Each number is 128 + 24 x the weight over its row's rms, rounded and kept within 0 to 255. Layers, rows and columns count from 0. Numbers have three digits each. The size before them is the row's rms in percent of the matrix's.

# layer 4 MLP up, 448x192, rms 0.151, rows 435-444, columns 0-95
101:111150094174157127112090125140134121148129130151150131085134154147128167169115124119107078083125135093145126095117128125109096113103087113091121120144148144126169109161143158144174125113155169126103110144121157111167094123126141136080144127144113101090119153083136144077160109152146139126
096:116103143117122129119091111133154148203134140110091146162144130120099095133110121139106169157166140150127143141116095146090121129119098104156125078115105131129135106106152135121133135168130152160061137135111135171155097145133087159108172104116162143128144169097112138110122152132135136098
102:126140106157126167134079123113112159142116167088107138139133083067116135128115123113121129116123134118139086112088155105107121141116120119137119131157147110131122105122121124080120134134166167104127138119094108119121161099132106070122109122143130117104177126164098123092136152121134143111
099:115104145092141145102104151115105119100134120112100132113112151123177122111156162122190125113133162093147159167121131135175143091115151105140132142108125172083102108169133128108134143153112111140104132124085101131118158136097124171067117171132163087133122159119090112138127075116086097171
102:152138112160100142105121102146140136118155137084132155165133069135135102141081144151137128155110182137152148130160113132091109136105152077135153156138086129100143126115178145135136180113161139114131187106081131137136119144123165104129138134114108155077100108151110105141119154104123140152
100:157092072149168145163130132133089158100151119099143085126098120099132083140152098161110139071148109138129148145164160096149133122184099144142114151116161145157145120130121132140148106102155113105139135121184151132126117151088127110093128117121164132113116105127150123089108122120132137114
101:081088120106117133123150160110140146146107147111123136124099099104139131117122137180140100143133128119133129128151121161140128127172100082139124160130125143132125052115183117160168105076147112111123128136108124157113158105119160144099140080135132117138135162114145120145110137131121127151
095:125140123116105135146155177115144110109119107173164156106105134135097167115138110176155115146132123116168117076130123137128089161147134181147160065165149110085177135121118143117102070135143144099069150107140112120122138105129121149144135170157125122114134139084096154124144150141153119132
101:140121146145111114150146107147140094162143141137162105151122116135112122158133164134121131140107127159116141097154145165079123144100122133110118154121108118148148143161133123125098095127124115127164163126159109092093163160136100147104145131116118184106094124166196118092080130077123125126
098:106111126179138147097129153147118098090153137124140180071148090130149158113126145113136125134077136131108127119104141106132133116138114127081109082131101128124107106157147084094125140121113115121125160135098116109135107103161129068118164127176149132163110152120115120116122117154120159155
# layer 4 MLP down (transposed), 448x192, rms 0.146, rows 435-444, columns 0-95
105:138108111141151130118076108086120098131144164117160084114166094163096161139134116122117169137149102118138140097131139114093123103129124130071151116127134128156155127146175153123112121141166093147114118156144120100153106099151175130124142145152122181184154135153140127121147123159135113149
099:148127107131128145099130134120164127126128091158121158166119088077109128143116140134096137115130173086084107157123145130124099099125088134077108121094139136126130148126133132107141114138144164127064122128140088110119160154154142123080146155119139165130092153065111144136120124107161123148
106:166164097105164102093153129114173144112129140149107125128157097127110113124115089151134099155120123147072175183081164116093134084166130150124111112082186065120091154137117142112141142090118105141142124127140125149125130136139110133140154117144133139167149121144152139094115114138081130112
104:078093118114155112110084127088151102131145101150140087101138173116120133130117115119113131135144125146085113133162151164114142140130150110121105096142109147097065106169131128108151138085115129117137097133186100098137103110107131127105102134142119131145155113115131101163137128091163140135
102:159121143139099128124136119116124140109143132104111174112123081067135116136138130142145158124156107117147136150129137165146120090103115144164121074090135111139134167125142134124122110143099143134172147114130115106108157142186108133130107170104123126191093169098123123123144124128158139149
099:163107111152176133155180109109117112114146069119127117162124120143116147141107149169135099111163147131123100122181146113127134125125092169146154139175096102146105103168130120114112115141124174157087125143139107147132135136139085106168102137142144129118115103101149117128154105084152120132
105:142124099101108145104126108105119106094143136101101121090144125175115148151140102140134179150136157120127070112114108137126131071116157140111120105161140161104126118112118161131109157152146151118118142152152146132111165133138116138100119132107179121122156101136129109117102146146154158117
103:151125099146163106182172118170069133123098157117125146127130145122138134157146114077162143130102103106171153135090152116159135105124093136108130116121153144125131110135115127111095098124156118084120101100115123118105100118125144134148145145161156132112110112133136131125114131106080138142
098:127113104160092144132138142136113108119114134123097122113177132101100104139122125160143097121127143114159106104124100121111107116119117141114109105096123157128129084110164104131114160142110123111111135102113129123123142114129090112131097154126104105157127119130124159129111146097069122100
095:122095146150167110110096102113133121112147139144118103157162147120113136137111132134101152125135133117124121133129136119115137109102120085146127112118117121143148180131104127073131148156154098097105115135063125186154138151095162131134132146128166135153149132146141143162121120157131105087
# layer 4 MLP gate, 448x192, rms 0.159, rows 436-444, columns 0-95
095:138144112147128139159126145110090160095124125135140104100104173107149159085097148155146143158097109167145136099133083139092147151137130141167122149117116159130128106155112128138146129110125144141131137108155137113114116097135177115082147082120090100149068121147125138109086125122067141141
106:122153077128140102133110149127147103164138113095202144102142150097093121108144174134111133125134131126107141119145135161142094161117119108141112161131126096130158105142125137184097167146166071110133142127146126153107144095102167116079131126160156133181126158118126109123155143127156096146
097:150139172120142118105158089121108139118164081127156157160133140113116120108139187113135116114132120145074082101124081140134085159107139100138146097122113136133117099139164142120110127149170162134103132132143143094149124110129166127106159132167126132138103124104073137115093118117144101151
101:150122121105150161098129110129150137076144104083153120145142158118133126154116106104123118163169154153097176106149147131104123149116142161113160155128102168129112163151098147166092142136106138107110154146131093150117158106121119168123136099162144161163186104127119142149139144132165154133
093:125184155105129094150117104144122109121090125172124091129112086145164112117159122159109107151154118139124159091115088144118139138124118081085089094125139135147140119118138125133104109150146130176173119088113156103167102133131091121159119133104153066112118137115127097159132109137172124129
101:106135111114112159122131088119147114119110111091092089101137086169142141127118148123135166147153122134076125167135090168115093094113099145119092145174072141142147110110132156123170111138107158162115122113122101120117140143096158137077156149088127143088128165083147115141115122135175114145
096:165137097123181162113084104117136139158122175090135096112122153121117171137149106151161113121149147134134141094116074161091154138127134121093154117117128103130112075118138105137139152105112158127084126164176129156161108124125096156084107142125117100123148156141125122134149153111131120117
095:102148102148104114133130134112094132109125126122133137129108166111160136148114152137095137162149138136117118089081170148132152112120138129126116167120148096135087078126130122114085159177162136136159132106153153126147137134125127128156144112110086130121099119175120154138142149134118137153
092:131120119177130148143100096129121090138117121167126143121155155146164122130098105162100162166132104170121134112152119107165173113120078141121116101139114153168137125104148143114126098135108151166099108158126108162133136130116119138133137062132159091142131115145186108123101086120092135163